From a checkpoint of a small transformer trained on Wikipedia.
Size: 16 layers, width 384, 12 heads of 32 (4 for keys and values), 27.7M parameters.
Training: a variant of Muon for these matrices, 402M tokens, 3064 steps.
Each number is 50 + 12 x the weight over its row's rms, rounded and kept within 0 to 99. Layers, rows and columns count from 0. The size before them is the row's rms in percent of the matrix's.

# q: layer 6 attention query, 384x384, rms 0.147, rows 95, columns 192-383
# k: layer 6 attention key, 128x384, rms 0.148, rows 31, columns 192-383
# v: layer 6 attention value, 128x384, rms 0.138, rows 0-8, columns 192-383
# o: layer 6 attention output (transposed), 384x384, rms 0.375, rows 0-8,32-39,64-71, columns 192-383
q95 094:44 55 49 27 52 30 52 57 43 56 57 63 43 57 56 41 43 52 57 32 36 64 31 65 45 66 55 38 31 30 56 64 47 37 60 48 46 58 59 66 61 41 58 35 63 60 63 38 45 48 42 74 40 37 60 32 59 56 71 34 74 71 74 32 58 53 35 56 38 57 61 60 57 73 49 43 64 62 34 75 32 26 48 45 60 51 48 64 26 49 58 55 60 36 65 48 35 38 56 59 58 64 56 64 59 33 48 49 40 57 57 42 37 56 58 44 56 52 31 40 40 54 55 37 58 65 50 61 45 51 49 52 49 38 50 29 50 42 81 35 46 69 54 58 47 57 55 45 37 38 57 56 26 30 63 42 54 46 47 64 26 56 65 41 61 84 63 74 55 66 62 48 50 51 53 39 20 69 44 69 56 56 54 44 59 53 38 49 56 49 30 58
k31 095:36 64 38 69 27 19 42 45 43 56 47 66 67 60 57 40 29 45 67 34 42 75 62 46 74 50 40 59 45 58 52 48 51 49 50 49 47 42 41 25 37 51 48 51 51 46 83 32 53 40 39 59 51 55 37 58 62 52 48 63 44 49 52 50 43 60 64 48 48 48 34 33 52 68 68 50 28 68 56 54 58 47 55 55 34 64 64 21 53 53 45 61 70 61 53 48 40 48 65 74 74 50 53 56 81 47 60 27 65 45 66 51 52 69 39 43 62 34 54 46 35 53 62 47 41 51 48 61 33 61 36 43 46 57 57 37 60 34 48 65 45 54 29 34 68 58 70 64 51 45 50 75 32 43 40 48 63 44 70 49 51 61 33 61 67 60 57 64 44 41 68 50 53 51 44 40 49 50 58 48 34 56 57 49 57 74 56 51 53 40 59 23
v0 099:22 63 56 52 30 48 53 53 48 40 58 57 50 43 45 26 50 30 41 69 48 84 52 56 74 63 57 49 46 61 32 53 62 46 50 57 41 51 49 60 54 40 38 56 43 26 36 63 59 63 52 59 33 48 28 44 28 53 53 37 55 62 58 52 77 39 66 63 51 36 38 45 37 38 39 37 61 47 50 39 50 46 37 56 71 52 58 68 38 49 52 44 49 38 55 79 52 74 27 30 38 52 40 47 47 50 45 61 64 29 47 52 40 53 67 49 53 38 50 57 44 42 40 15 40 55 57 19 50 34 56 58 56 43 52 72 43 58 71 32 48 36 24 57 78 57 51 47 52 49 69 50 51 57 45 33 62 37 32 20 89 57 32 64 26 46 53 47 62 49 29 32 41 48 53 58 59 58 57 40 60 46 43 38 61 50 39 28 70 49 44 60
o0 093:50 55 69 69 47 59 45 41 41 51 35 32 43 64 48 55 42 51 70 49 51 58 43 75 39 49 32 54 62 52 53 45 38 61 50 52 34 51 53 47 46 28 69 41 63 57 48 37 29 53 48 63 51 55 69 43 44 49 58 65 72 47 58 65 45 37 43 49 37 57 62 32 37 45 51 46 49 24 53 91 39 57 26 40 46 34 54 52 74 52 60 41 70 71 45 46 59 61 60 64 37 52 46 62 53 46 54 57 43 61 58 57 57 61 38 46 55 50 41 71 57 62 58 67 28 75 66 48 59 61 47 45 54 24 60 29 55 44 44 31 56 45 33 52 27 46 46 35 65 51 48 55 47 65 55 54 27 55 45 54 54 56 32 58 54 41 38 50 30 40 45 62 44 40 40 60 45 58 62 26 42 46 39 66 53 66 32 51 48 91 38 44
o32 109:42 35 45 37 61 66 33 54 49 46 55 43 39 50 38 57 48 45 65 66 32 63 48 35 51 62 67 38 40 67 39 52 46 38 59 38 34 42 62 61 53 51 41 66 45 44 40 46 74 52 30 65 41 41 49 60 59 49 42 28 34 69 43 38 44 24 54 53 17 43 57 57 67 36 66 43 55 26 52 45 39 61 44 41 77 49 51 48 39 55 47 61 59 64 55 35 65 51 27 44 33 48 40 53 43 48 51 54 41 49 18 52 55 51 43 34 68 50 39 49 63 48 51 42 35 27 54 21 59 51 71 43 59 55 53 56 43 40 77 41 56 52 68 49 53 31 46 32 43 44 64 63 34 61 60 84 59 20 46 42 51 45 42 50 62 43 32 44 48 35 32 61 58 74 59 42 65 44 61 37 52 51 59 43 48 41 33 41 71 59 61 19
o64 100:42 41 38 71 39 49 42 74 28 68 53 52 42 33 73 42 60 64 43 51 53 59 50 46 50 26 52 47 35 72 61 52 62 55 24 49 53 53 30 17 54 59 31 67 33 54 44 60 37 33 70 60 55 27 35 40 58 53 56 44 60 56 52 66 53 53 36 38 45 50 56 47 29 61 32 57 66 60 55 74 71 53 60 40 35 48 65 33 40 17 63 45 53 45 43 52 42 27 41 51 57 66 61 41 49 52 52 31 36 56 51 43 40 62 47 62 49 32 51 65 20 56 39 53 58 61 45 54 47 78 46 59 51 54 49 39 48 46 55 61 57 36 66 38 49 36 64 51 68 44 44 57 43 22 70 41 66 52 56 55 43 31 61 19 55 65 34 60 60 42 34 39 59 67 44 56 51 51 45 46 26 52 61 42 61 45 65 60 25 32 48 52
v1 093:46 43 42 45 35 41 32 52 35 47 40 46 66 49 54 82 73 62 54 48 51 44 55 57 33 49 44 46 42 56 49 37 44 35 51 53 44 46 29 41 58 59 36 67 46 27 62 44 53 42 47 54 55 68 63 43 38 48 56 35 29 40 40 71 53 50 38 56 61 61 50 26 46 57 62 56 60 47 51 39 60 51 39 55 47 63 60 55 60 39 64 54 44 38 44 31 44 79 59 26 65 52 51 43 50 75 41 54 51 49 54 07 66 48 53 33 39 39 57 49 56 53 53 24 33 35 63 45 51 41 70 53 53 18 45 36 52 59 47 59 55 37 43 42 54 51 37 54 63 56 41 47 59 38 44 53 30 50 55 65 74 49 48 35 27 56 31 55 28 55 35 40 45 42 51 63 71 43 40 53 51 51 40 43 58 67 73 23 60 65 65 78
o1 090:46 35 39 74 34 60 29 35 40 58 63 40 37 27 48 54 35 58 53 44 48 46 59 66 52 21 40 38 58 46 49 50 77 65 32 30 51 54 48 70 44 51 41 38 64 53 37 49 31 28 67 63 65 53 40 45 56 37 38 55 64 32 57 51 71 45 50 57 49 69 56 38 33 44 40 44 43 28 60 43 49 52 75 45 20 36 45 57 33 37 50 68 70 49 65 42 33 45 40 59 67 64 76 61 40 58 49 56 53 53 48 51 63 48 38 62 54 55 61 42 47 51 33 37 49 57 39 38 51 51 65 55 37 62 57 64 53 37 31 33 31 49 55 64 66 38 37 51 63 64 61 40 71 59 58 47 44 41 40 66 54 25 60 51 52 53 38 58 27 45 45 41 49 39 45 61 33 39 46 35 51 48 55 56 34 79 56 44 36 51 53 55
o33 098:70 46 60 55 68 44 72 43 66 50 40 62 49 44 34 55 45 58 59 46 38 47 41 36 21 43 53 50 39 53 55 42 42 51 66 37 55 15 50 52 44 46 27 35 44 52 78 56 55 68 48 54 39 64 68 38 46 59 70 61 23 47 42 59 45 49 43 55 50 34 23 72 36 47 31 39 60 59 46 30 69 40 50 34 41 47 54 51 65 27 58 41 35 55 61 29 48 32 37 39 38 42 51 41 52 42 56 49 49 48 57 55 51 58 57 19 56 42 50 63 69 58 23 41 24 83 59 47 49 53 48 57 47 46 63 54 48 52 65 50 41 51 62 44 62 57 51 38 50 58 58 43 41 33 61 55 86 39 45 56 37 51 54 62 48 42 60 41 32 42 44 64 44 59 44 59 50 58 39 18 48 64 65 55 39 45 40 34 57 49 53 58
o65 099:41 51 69 51 80 43 41 44 57 34 27 52 58 63 72 54 35 58 41 53 60 51 51 58 45 40 29 52 44 75 51 63 55 50 49 41 22 49 32 34 53 70 47 43 55 40 57 58 51 66 55 42 54 55 57 53 49 41 42 59 67 64 71 50 53 59 72 46 36 43 46 38 57 56 70 41 57 47 46 70 41 58 28 68 51 46 48 57 70 66 62 30 41 68 67 57 58 66 62 42 32 30 43 60 39 47 45 42 55 49 54 73 35 50 72 48 46 70 46 46 55 53 67 37 49 52 48 76 45 53 48 42 53 53 45 51 40 54 69 63 60 43 44 26 49 50 61 53 63 33 38 63 67 47 41 45 50 38 42 31 48 55 37 48 68 54 51 29 67 49 24 67 61 63 42 44 53 49 62 62 34 44 70 57 54 21 41 46 50 32 56 28
v2 105:47 43 49 72 70 31 53 40 51 56 74 36 31 41 61 79 42 76 24 57 73 54 49 67 47 57 53 30 41 50 54 43 43 62 45 40 54 30 53 46 51 45 56 42 45 38 56 40 52 33 29 42 51 67 49 28 49 61 67 47 29 44 51 60 55 27 42 25 40 53 46 49 50 49 46 50 48 59 38 53 60 65 47 47 59 33 44 32 51 72 76 30 43 50 42 46 50 40 62 79 62 49 57 53 55 67 57 66 33 54 63 65 47 60 29 54 38 37 42 50 75 52 37 53 56 55 45 54 47 51 52 44 51 66 41 62 65 40 68 66 68 63 59 58 39 48 76 67 45 45 52 56 38 48 48 50 60 57 44 44 71 62 33 75 49 53 45 51 19 51 64 48 54 49 41 38 55 42 53 49 53 53 81 38 60 46 55 65 33 37 36 54
o2 100:43 61 61 42 61 52 31 43 39 73 40 38 47 50 65 51 65 45 59 49 44 38 33 32 55 45 37 57 63 52 51 40 41 38 35 44 54 52 31 56 45 69 46 54 45 59 78 63 56 38 55 47 56 36 53 53 54 42 52 13 41 71 63 49 39 57 51 48 67 37 49 48 38 67 36 68 55 67 55 31 38 54 55 55 59 40 87 27 45 57 44 46 38 67 46 41 72 62 43 50 55 47 34 46 59 40 70 46 43 42 30 53 29 63 58 49 55 48 46 65 26 42 47 34 59 38 72 53 49 52 41 27 31 58 33 46 34 59 55 70 33 40 56 45 55 42 48 37 56 49 60 52 23 70 61 33 60 57 46 51 70 45 63 49 54 39 59 40 35 51 45 83 30 58 45 39 46 45 51 50 45 58 48 53 62 58 43 71 33 36 62 22
o34 104:46 75 63 56 44 50 48 59 44 44 65 50 32 62 63 62 66 40 34 44 56 25 63 48 45 31 61 45 53 52 72 40 38 48 35 66 44 72 41 52 57 58 59 70 52 74 66 45 52 37 49 43 54 42 55 47 49 37 46 47 33 59 70 36 61 54 68 32 67 62 36 57 51 61 29 38 47 47 69 50 49 35 61 48 48 46 78 60 45 38 66 65 46 53 46 36 37 46 54 51 35 40 74 53 67 52 59 40 54 44 51 56 46 75 51 50 53 54 61 13 62 51 39 49 40 56 42 43 48 76 59 47 49 54 69 53 36 59 73 70 37 42 39 38 34 63 62 45 41 49 36 47 35 56 49 35 37 57 55 48 26 70 46 60 57 42 74 52 34 59 42 47 58 53 58 59 44 53 41 56 50 52 58 65 20 43 78 47 29 45 52 30
o66 105:68 29 51 16 27 54 48 53 40 63 35 60 48 70 39 39 45 34 67 60 64 73 46 28 42 32 57 37 34 38 46 42 75 42 53 57 47 38 64 50 38 63 43 38 39 48 40 52 55 57 64 58 28 50 55 52 50 50 51 62 53 36 68 44 51 49 39 62 65 43 57 57 41 47 37 56 33 52 60 41 53 80 45 54 48 50 52 60 62 45 31 67 51 42 67 30 40 58 47 52 45 55 62 61 47 49 56 42 71 51 59 56 47 34 39 63 25 49 50 55 44 48 40 59 74 47 64 47 31 49 39 61 55 64 41 24 63 45 45 30 42 76 71 52 60 50 41 32 67 59 45 19 71 45 47 75 54 44 43 40 55 69 77 53 45 51 50 57 48 63 57 47 58 51 36 54 42 53 53 60 40 71 54 50 75 50 48 27 50 71 45 57
v3 092:62 49 43 29 58 68 59 51 53 67 37 34 43 55 48 47 50 35 55 39 61 52 54 39 52 44 43 62 53 65 41 52 50 45 49 45 39 44 61 32 50 54 52 46 43 40 73 50 50 43 45 43 47 46 47 63 41 53 80 68 58 56 34 58 49 52 29 29 41 40 54 45 46 34 66 62 72 55 41 45 59 48 56 51 27 67 49 21 70 65 60 40 41 49 42 61 48 37 74 75 56 49 46 75 32 36 15 51 43 53 50 58 42 46 40 52 32 67 48 49 47 52 34 44 67 33 32 54 54 54 57 48 43 49 53 48 66 52 60 37 54 79 64 44 19 43 47 43 32 44 35 38 74 32 56 63 58 55 37 43 54 31 58 46 41 34 62 38 25 41 55 65 36 52 22 53 57 57 52 63 53 30 38 61 48 40 35 68 52 63 71 56
o3 096:48 60 30 53 42 51 44 52 71 41 34 28 71 64 42 37 23 71 53 32 64 43 34 37 46 41 45 57 69 61 60 57 54 56 34 36 44 72 44 65 50 59 56 46 68 30 40 16 41 45 52 44 50 42 68 44 50 80 57 29 28 59 46 38 51 73 63 56 40 52 49 40 35 43 42 40 44 49 44 44 54 51 24 47 35 42 45 63 75 53 32 38 62 46 49 71 63 66 51 47 52 55 38 64 42 31 47 47 58 35 50 20 45 62 31 47 54 49 52 49 53 52 46 61 68 35 42 38 53 24 33 50 38 51 54 59 48 58 44 40 35 41 53 44 54 65 67 53 63 42 63 39 45 59 21 37 53 46 59 69 53 59 58 69 44 52 42 61 58 48 62 27 54 46 46 62 20 65 36 36 60 50 70 42 49 54 46 53 44 53 49 44
o35 101:44 34 41 35 31 48 55 48 59 81 47 44 45 31 47 58 30 52 51 29 48 44 57 70 60 81 54 58 48 51 72 54 45 43 40 54 47 43 59 47 41 50 41 19 52 45 66 46 43 49 49 61 39 55 41 63 59 48 62 37 57 41 43 58 46 66 54 48 59 43 57 53 59 76 54 54 27 38 48 51 54 57 58 41 79 51 74 53 56 51 41 63 49 43 52 52 28 41 57 55 76 52 60 45 31 54 55 46 63 39 39 42 41 46 38 81 47 36 64 37 38 61 50 45 58 51 38 46 32 23 46 59 30 49 42 47 37 47 31 50 45 26 50 44 50 54 42 45 38 47 58 52 47 50 54 62 22 64 50 55 48 48 25 48 42 47 60 36 35 54 59 77 48 56 46 40 56 63 52 79 40 60 47 79 43 37 44 54 62 42 50 29
o67 099:47 48 69 48 60 55 56 45 44 41 52 57 54 58 50 28 63 44 48 39 51 58 39 69 47 60 54 49 27 40 47 45 64 44 60 23 78 36 62 41 51 45 58 54 50 46 22 49 61 60 49 45 72 54 52 57 52 26 53 49 47 62 51 41 55 54 62 56 53 59 48 45 82 50 51 47 63 61 57 64 49 40 49 43 51 38 34 50 49 48 55 42 48 51 29 41 51 57 68 47 64 50 36 29 52 51 48 66 32 58 68 30 60 45 55 43 65 61 50 45 46 51 52 40 49 57 72 79 56 46 34 51 48 34 55 62 44 65 63 38 62 67 43 44 73 49 50 36 74 66 37 23 39 36 38 45 60 34 49 56 58 53 51 53 67 60 46 45 49 65 79 67 55 45 66 30 60 31 75 47 63 37 34 34 60 62 43 47 43 51 41 96
v4 100:52 43 58 40 50 82 53 44 60 53 39 47 55 31 32 50 52 23 22 44 62 60 64 43 47 49 44 18 46 53 63 49 26 47 55 36 49 49 50 40 53 63 55 38 47 39 39 45 54 54 36 49 27 46 52 23 44 60 86 45 57 13 45 53 61 73 38 54 55 43 77 44 66 77 42 42 56 40 47 58 65 55 53 64 53 47 56 63 58 72 52 47 57 46 45 64 49 49 52 50 55 57 51 48 34 32 37 47 49 64 63 47 41 59 44 46 35 40 31 55 38 47 87 45 50 55 44 41 51 49 69 43 52 56 63 42 37 48 41 30 67 59 58 45 19 66 34 40 52 32 52 38 27 37 47 52 65 52 76 26 45 45 59 64 32 68 56 57 34 62 32 49 41 49 39 38 57 52 67 55 51 32 57 48 50 43 49 44 63 31 49 47
o4 095:44 48 51 57 68 43 43 43 55 66 60 22 40 66 50 44 39 47 39 41 31 51 48 43 36 50 39 31 57 51 44 40 46 41 83 46 19 37 50 37 54 39 62 54 53 36 67 39 64 46 56 45 46 43 42 52 59 45 61 61 71 32 55 37 48 53 49 59 36 57 74 35 53 53 49 49 63 52 55 71 54 61 74 62 34 54 69 37 54 62 38 65 39 81 33 58 61 48 40 49 64 45 50 70 57 52 55 51 54 54 39 57 51 56 43 90 53 64 48 32 73 29 30 29 46 42 33 50 54 64 49 24 62 48 56 43 44 30 19 49 30 39 59 49 57 32 45 45 46 67 43 51 66 47 55 50 71 50 41 50 60 41 45 35 65 59 64 51 46 79 43 68 30 60 57 44 54 50 47 43 49 46 46 39 34 43 42 78 25 56 54 43
o36 094:43 75 70 47 63 68 47 38 67 60 44 47 71 53 39 58 76 48 66 42 74 57 48 49 54 56 64 47 65 61 30 49 29 53 52 38 50 45 28 54 77 56 29 37 38 63 41 31 49 46 43 43 55 35 27 63 54 38 50 62 51 53 54 59 54 45 43 57 45 51 31 46 46 58 48 28 49 51 63 52 44 47 34 40 52 54 58 56 56 46 56 54 49 57 43 55 38 51 19 58 37 43 46 63 53 36 61 45 61 46 55 50 43 68 35 41 45 60 49 41 50 45 55 52 61 24 47 41 77 50 72 30 55 32 75 62 62 39 51 54 32 33 76 34 64 40 60 34 58 54 60 52 55 37 54 79 47 68 43 53 39 37 61 37 61 45 44 49 63 35 50 65 44 68 48 43 36 68 60 66 51 27 45 36 38 70 30 31 21 49 48 55
o68 102:48 45 40 50 42 50 71 27 30 59 36 47 54 62 60 51 50 61 52 62 57 47 37 48 53 46 55 56 58 42 42 60 48 37 58 50 71 49 41 36 41 59 51 37 33 57 49 31 70 63 65 52 60 53 62 38 52 27 63 28 62 66 47 59 75 54 40 24 39 39 51 42 39 58 48 52 43 51 66 23 39 43 39 43 43 50 51 58 37 46 47 49 18 58 83 51 81 51 47 23 61 38 61 49 56 56 70 67 50 55 39 43 51 47 71 47 51 54 54 54 66 60 73 51 66 54 50 28 40 36 32 58 52 55 57 47 56 22 55 55 63 32 41 65 59 69 39 54 56 69 37 50 49 66 43 42 46 59 45 65 67 40 58 56 52 28 76 44 49 36 61 56 84 65 49 54 57 39 61 40 47 68 43 57 63 49 52 36 61 72 44 49
v5 106:32 75 54 60 68 48 56 32 36 62 35 59 34 65 37 40 44 68 60 73 31 31 53 37 48 47 56 52 41 55 66 43 45 35 62 40 61 49 70 89 46 41 56 54 45 54 56 36 52 61 46 58 58 37 53 57 55 60 45 47 51 77 74 54 51 29 57 54 74 71 59 45 58 42 46 46 52 50 68 55 16 48 53 39 42 65 47 51 50 58 62 33 42 58 67 50 59 35 28 58 34 60 59 58 36 42 59 45 36 70 48 36 60 44 51 30 36 33 46 47 42 44 50 51 59 60 42 25 48 46 40 43 53 54 35 32 57 47 58 52 38 48 55 37 40 40 45 84 48 50 44 57 32 63 51 46 27 32 52 63 40 45 51 13 41 32 37 18 54 42 40 48 53 49 44 53 43 40 42 65 57 50 66 52 40 76 30 52 60 36 38 57
o5 097:53 63 60 31 49 51 68 66 32 46 40 56 59 50 50 50 36 32 54 41 46 29 56 30 65 46 54 57 48 61 36 41 55 42 52 45 56 43 61 62 70 56 62 46 58 46 52 59 54 53 52 42 58 50 41 58 35 65 43 61 80 68 54 66 61 31 42 38 45 37 53 36 67 50 47 42 36 52 37 50 48 48 35 56 39 49 48 53 51 41 65 42 37 38 38 52 42 49 09 42 51 28 46 49 64 52 51 45 44 62 44 55 38 52 37 48 50 38 43 52 44 49 40 57 40 64 45 31 59 60 54 44 40 29 45 54 68 64 63 50 53 47 45 60 60 49 72 50 69 38 54 58 48 41 40 59 33 69 43 73 50 60 61 65 49 32 46 45 79 46 45 64 56 61 34 44 64 18 51 42 47 28 59 65 36 47 55 59 51 40 55 46
o37 096:71 59 42 62 50 46 61 57 44 52 52 57 36 41 57 64 57 63 37 43 53 44 36 58 57 50 62 58 53 54 56 42 37 45 62 26 62 44 52 57 41 55 59 38 71 54 55 45 61 64 42 53 50 26 52 38 31 54 31 67 55 46 47 61 61 45 56 52 34 55 58 51 49 63 53 60 65 51 61 44 45 33 57 52 50 42 41 54 47 39 56 47 53 78 45 27 36 40 39 39 49 70 38 50 45 55 48 48 91 48 46 53 44 48 37 53 43 56 47 75 46 59 60 60 56 32 41 51 37 58 23 51 43 53 53 36 39 43 64 24 53 67 52 63 33 76 66 45 62 50 52 59 45 56 44 25 41 21 62 40 57 43 53 63 39 61 52 28 44 45 41 23 62 46 54 56 43 34 43 42 60 48 48 64 22 50 64 52 65 36 57 52
o69 099:73 64 57 46 20 44 45 42 51 39 26 57 49 43 63 46 43 54 58 27 51 63 45 63 52 28 45 53 76 42 44 62 65 36 31 56 57 46 24 40 67 33 36 48 51 53 42 49 52 56 73 58 53 45 54 51 60 43 85 47 46 42 25 64 56 61 25 50 64 49 33 50 50 78 50 52 34 50 50 38 51 41 55 24 42 38 71 56 49 53 52 44 52 51 57 64 52 44 86 47 40 46 49 34 38 51 56 53 46 42 59 50 44 35 69 57 59 56 32 53 41 52 53 41 40 50 67 59 34 50 44 50 51 70 41 48 59 44 53 58 22 51 30 37 48 52 60 53 62 34 34 58 52 46 31 41 61 45 49 38 38 46 38 67 41 31 70 58 62 68 65 33 43 72 57 58 40 60 64 71 68 61 56 37 70 41 60 53 49 47 53 25
v6 106:47 29 38 43 54 83 57 56 43 42 53 60 44 38 42 32 46 50 38 62 59 27 35 46 58 53 71 29 42 38 19 39 87 40 40 51 44 20 29 51 37 46 48 64 43 40 53 44 48 48 59 58 13 44 50 49 60 51 62 61 75 48 42 48 47 51 47 64 50 68 77 43 53 48 50 43 56 41 36 51 45 46 28 54 36 66 39 56 82 52 50 53 36 51 60 51 49 47 40 60 47 50 60 54 44 51 49 51 52 58 48 50 57 50 51 64 54 56 41 47 18 54 42 36 43 58 32 49 49 57 47 65 38 54 52 51 41 46 49 38 60 71 49 68 21 61 55 69 50 48 59 66 30 72 65 08 57 41 51 17 45 51 59 74 33 51 46 38 54 60 49 51 43 37 44 50 39 54 37 38 47 57 44 44 55 63 66 19 48 56 56 69
o6 092:47 42 47 45 49 46 51 39 48 24 68 18 42 41 47 57 60 39 62 44 47 66 51 38 39 44 60 53 44 52 53 44 24 61 58 64 48 42 32 51 46 52 61 51 36 50 40 54 62 46 54 45 49 52 50 61 65 38 54 34 25 30 29 34 44 44 39 65 39 55 62 71 62 45 64 34 38 43 49 44 46 65 39 46 49 60 36 44 50 54 43 41 54 67 40 48 67 42 57 58 60 52 53 67 41 52 77 34 56 57 55 35 32 59 46 45 51 67 36 55 32 56 41 54 56 53 47 66 56 48 49 76 49 37 32 49 23 27 60 46 59 29 61 31 43 32 49 58 65 53 38 55 59 55 47 58 54 34 47 39 56 70 76 40 50 45 39 71 74 37 54 34 24 24 64 83 34 54 40 61 45 56 42 55 52 17 53 39 44 32 26 74
o38 095:55 30 55 38 57 50 55 38 57 33 34 58 35 74 47 40 49 47 49 60 34 56 42 62 41 39 34 51 34 47 46 46 55 72 54 47 43 22 63 43 55 53 33 27 60 54 51 69 36 38 55 65 54 60 41 50 49 41 57 58 50 40 41 45 40 46 31 27 49 42 47 43 33 52 69 18 35 82 37 51 35 58 46 47 52 54 41 48 54 62 48 29 28 50 69 62 61 59 23 58 51 37 70 41 51 68 61 49 55 42 71 59 60 58 37 45 50 68 44 38 46 48 53 83 52 50 46 44 49 66 55 48 41 56 47 20 32 60 40 53 34 41 40 71 61 44 23 55 60 62 39 39 55 34 42 65 73 27 53 57 50 71 57 48 31 49 23 72 69 41 27 50 50 68 54 52 65 69 58 67 40 48 50 75 54 70 33 59 42 71 49 71
o70 087:51 56 46 26 49 54 49 64 45 34 65 82 52 50 53 53 55 60 55 59 37 46 51 55 44 51 50 52 43 55 49 60 51 39 40 42 58 65 49 44 48 50 42 55 67 40 52 43 52 31 66 53 50 46 45 43 51 59 51 63 46 46 46 78 34 59 52 42 60 43 59 51 47 36 53 63 34 40 68 54 45 49 74 60 31 28 35 41 52 34 41 58 61 55 39 49 40 43 58 32 61 61 47 36 51 69 33 70 62 41 41 54 19 36 40 48 47 44 45 60 39 41 16 55 45 61 40 64 58 57 51 37 42 46 57 66 66 67 48 61 67 48 29 54 32 54 36 56 45 34 54 50 29 46 61 61 47 58 54 54 63 49 28 63 66 64 52 27 45 60 71 51 53 52 47 48 51 53 48 51 46 51 48 45 40 45 56 51 52 52 57 67
v7 105:61 67 40 66 40 54 51 49 54 57 40 18 48 65 30 42 42 37 36 50 65 42 22 50 63 57 57 31 34 54 57 54 43 40 53 41 52 53 59 43 60 61 47 37 58 47 52 35 52 47 32 62 72 53 64 60 56 39 56 43 55 28 43 47 66 68 24 42 53 77 36 24 59 39 52 35 34 48 71 58 52 57 49 49 38 54 45 53 47 63 62 76 71 40 40 32 61 36 33 48 61 48 47 51 34 45 48 67 42 47 46 48 58 48 41 50 43 49 58 39 55 48 40 39 62 45 39 38 58 39 30 51 55 39 50 37 47 47 38 50 50 42 54 50 28 49 82 46 53 60 47 45 64 50 47 41 44 58 64 77 64 63 47 62 32 42 63 49 45 42 56 71 52 35 66 45 79 57 76 55 48 45 59 24 44 57 51 41 37 50 83 61
o7 093:26 41 36 38 41 43 40 55 28 55 55 49 52 39 51 44 40 47 25 45 69 38 59 46 64 33 54 76 45 42 41 63 41 35 65 63 73 44 39 58 46 49 64 41 60 18 44 53 53 43 55 55 36 46 25 35 61 43 45 25 31 49 41 43 57 63 51 32 53 56 43 50 71 33 54 59 42 33 37 35 50 63 52 49 41 44 32 53 46 47 60 48 48 43 36 51 42 41 56 52 29 47 43 31 37 64 49 41 49 48 49 44 49 58 56 60 34 69 43 70 42 42 60 44 63 56 47 47 53 78 43 27 40 63 56 42 48 59 46 53 48 54 40 56 52 42 48 72 54 41 54 40 57 61 40 61 48 51 52 52 66 70 50 64 59 49 69 32 41 61 43 42 35 53 55 35 50 51 46 45 48 45 53 45 56 65 39 50 77 25 42 51
o39 097:70 37 41 56 60 43 56 54 46 70 45 45 43 59 63 32 45 47 41 66 65 50 51 55 39 61 48 38 49 51 62 57 60 37 58 83 45 41 41 45 41 55 84 46 64 77 53 35 36 42 42 57 42 45 56 39 54 63 41 36 58 49 37 57 28 66 44 43 65 48 53 53 28 39 55 53 56 29 41 46 51 51 51 53 57 34 55 57 45 53 43 52 58 43 46 50 60 66 79 33 75 51 54 43 66 57 41 73 51 26 60 72 66 50 49 64 54 66 58 53 50 40 43 76 45 54 43 27 40 52 30 47 60 58 51 67 57 54 45 30 74 51 40 49 30 66 59 52 54 39 39 43 62 48 35 49 22 43 38 38 48 28 51 60 52 55 56 41 52 69 51 32 26 49 54 43 70 49 46 35 47 50 57 46 50 40 55 68 53 69 56 59
o71 090:63 49 64 41 62 72 52 55 51 35 54 50 52 61 38 69 58 69 66 42 59 40 61 46 40 63 51 46 73 44 55 60 42 40 41 34 31 52 47 62 29 60 34 50 69 49 55 55 63 58 61 37 37 62 72 62 67 71 64 74 53 47 65 36 81 48 54 69 65 49 56 54 58 51 50 60 48 38 70 39 52 37 65 33 59 58 46 37 42 34 40 55 43 54 72 52 51 26 41 54 35 68 61 70 68 36 38 54 52 84 56 42 51 48 47 50 50 47 46 70 45 60 46 34 53 50 74 42 54 25 57 52 60 41 44 28 56 54 55 59 65 45 66 73 57 59 33 39 43 39 33 32 37 53 66 72 48 35 43 52 58 54 53 24 23 46 24 50 65 43 53 48 52 65 51 48 60 58 41 58 44 64 48 49 50 54 53 50 55 56 36 69
v8 096:30 40 68 59 45 62 37 54 58 52 48 23 33 47 23 62 27 47 25 56 57 71 60 55 47 49 59 39 63 32 30 38 31 27 35 75 52 53 35 60 40 65 31 64 47 43 33 58 52 41 36 71 30 44 46 51 36 48 51 59 43 57 48 78 52 45 54 56 49 44 33 50 61 65 60 39 59 61 53 20 48 37 35 39 59 32 51 53 37 66 57 50 54 55 39 60 67 67 44 58 60 26 52 41 55 71 39 35 67 50 45 61 38 36 43 60 65 55 49 42 41 46 60 36 54 48 53 75 49 45 44 36 59 52 56 63 54 59 37 57 51 39 61 25 37 57 33 72 65 59 54 53 63 51 49 73 46 52 55 40 66 45 47 37 33 56 61 51 57 51 75 39 47 56 42 59 46 57 54 71 32 42 68 43 31 43 64 40 45 37 76 53
o8 093:45 49 38 59 38 34 40 50 56 43 77 40 56 49 83 55 47 50 48 65 56 49 48 43 61 54 45 39 52 57 48 50 26 61 48 29 63 59 22 59 37 63 65 51 43 63 45 52 46 52 52 55 38 45 51 45 62 44 64 47 41 47 49 50 52 26 30 43 22 41 60 50 53 61 48 48 46 58 68 68 44 46 45 51 43 54 44 60 64 52 43 52 46 34 38 56 47 46 49 42 42 65 49 52 33 44 37 44 45 58 59 27 43 57 69 40 50 53 70 24 77 49 41 39 31 48 52 58 50 34 50 56 62 32 48 50 35 58 39 51 58 49 72 41 57 35 54 34 53 66 53 63 41 45 45 58 66 45 68 63 41 19 40 48 28 39 57 73 45 46 39 34 41 41 51 49 59 41 45 53 50 40 60 46 52 51 42 53 37 60 55 33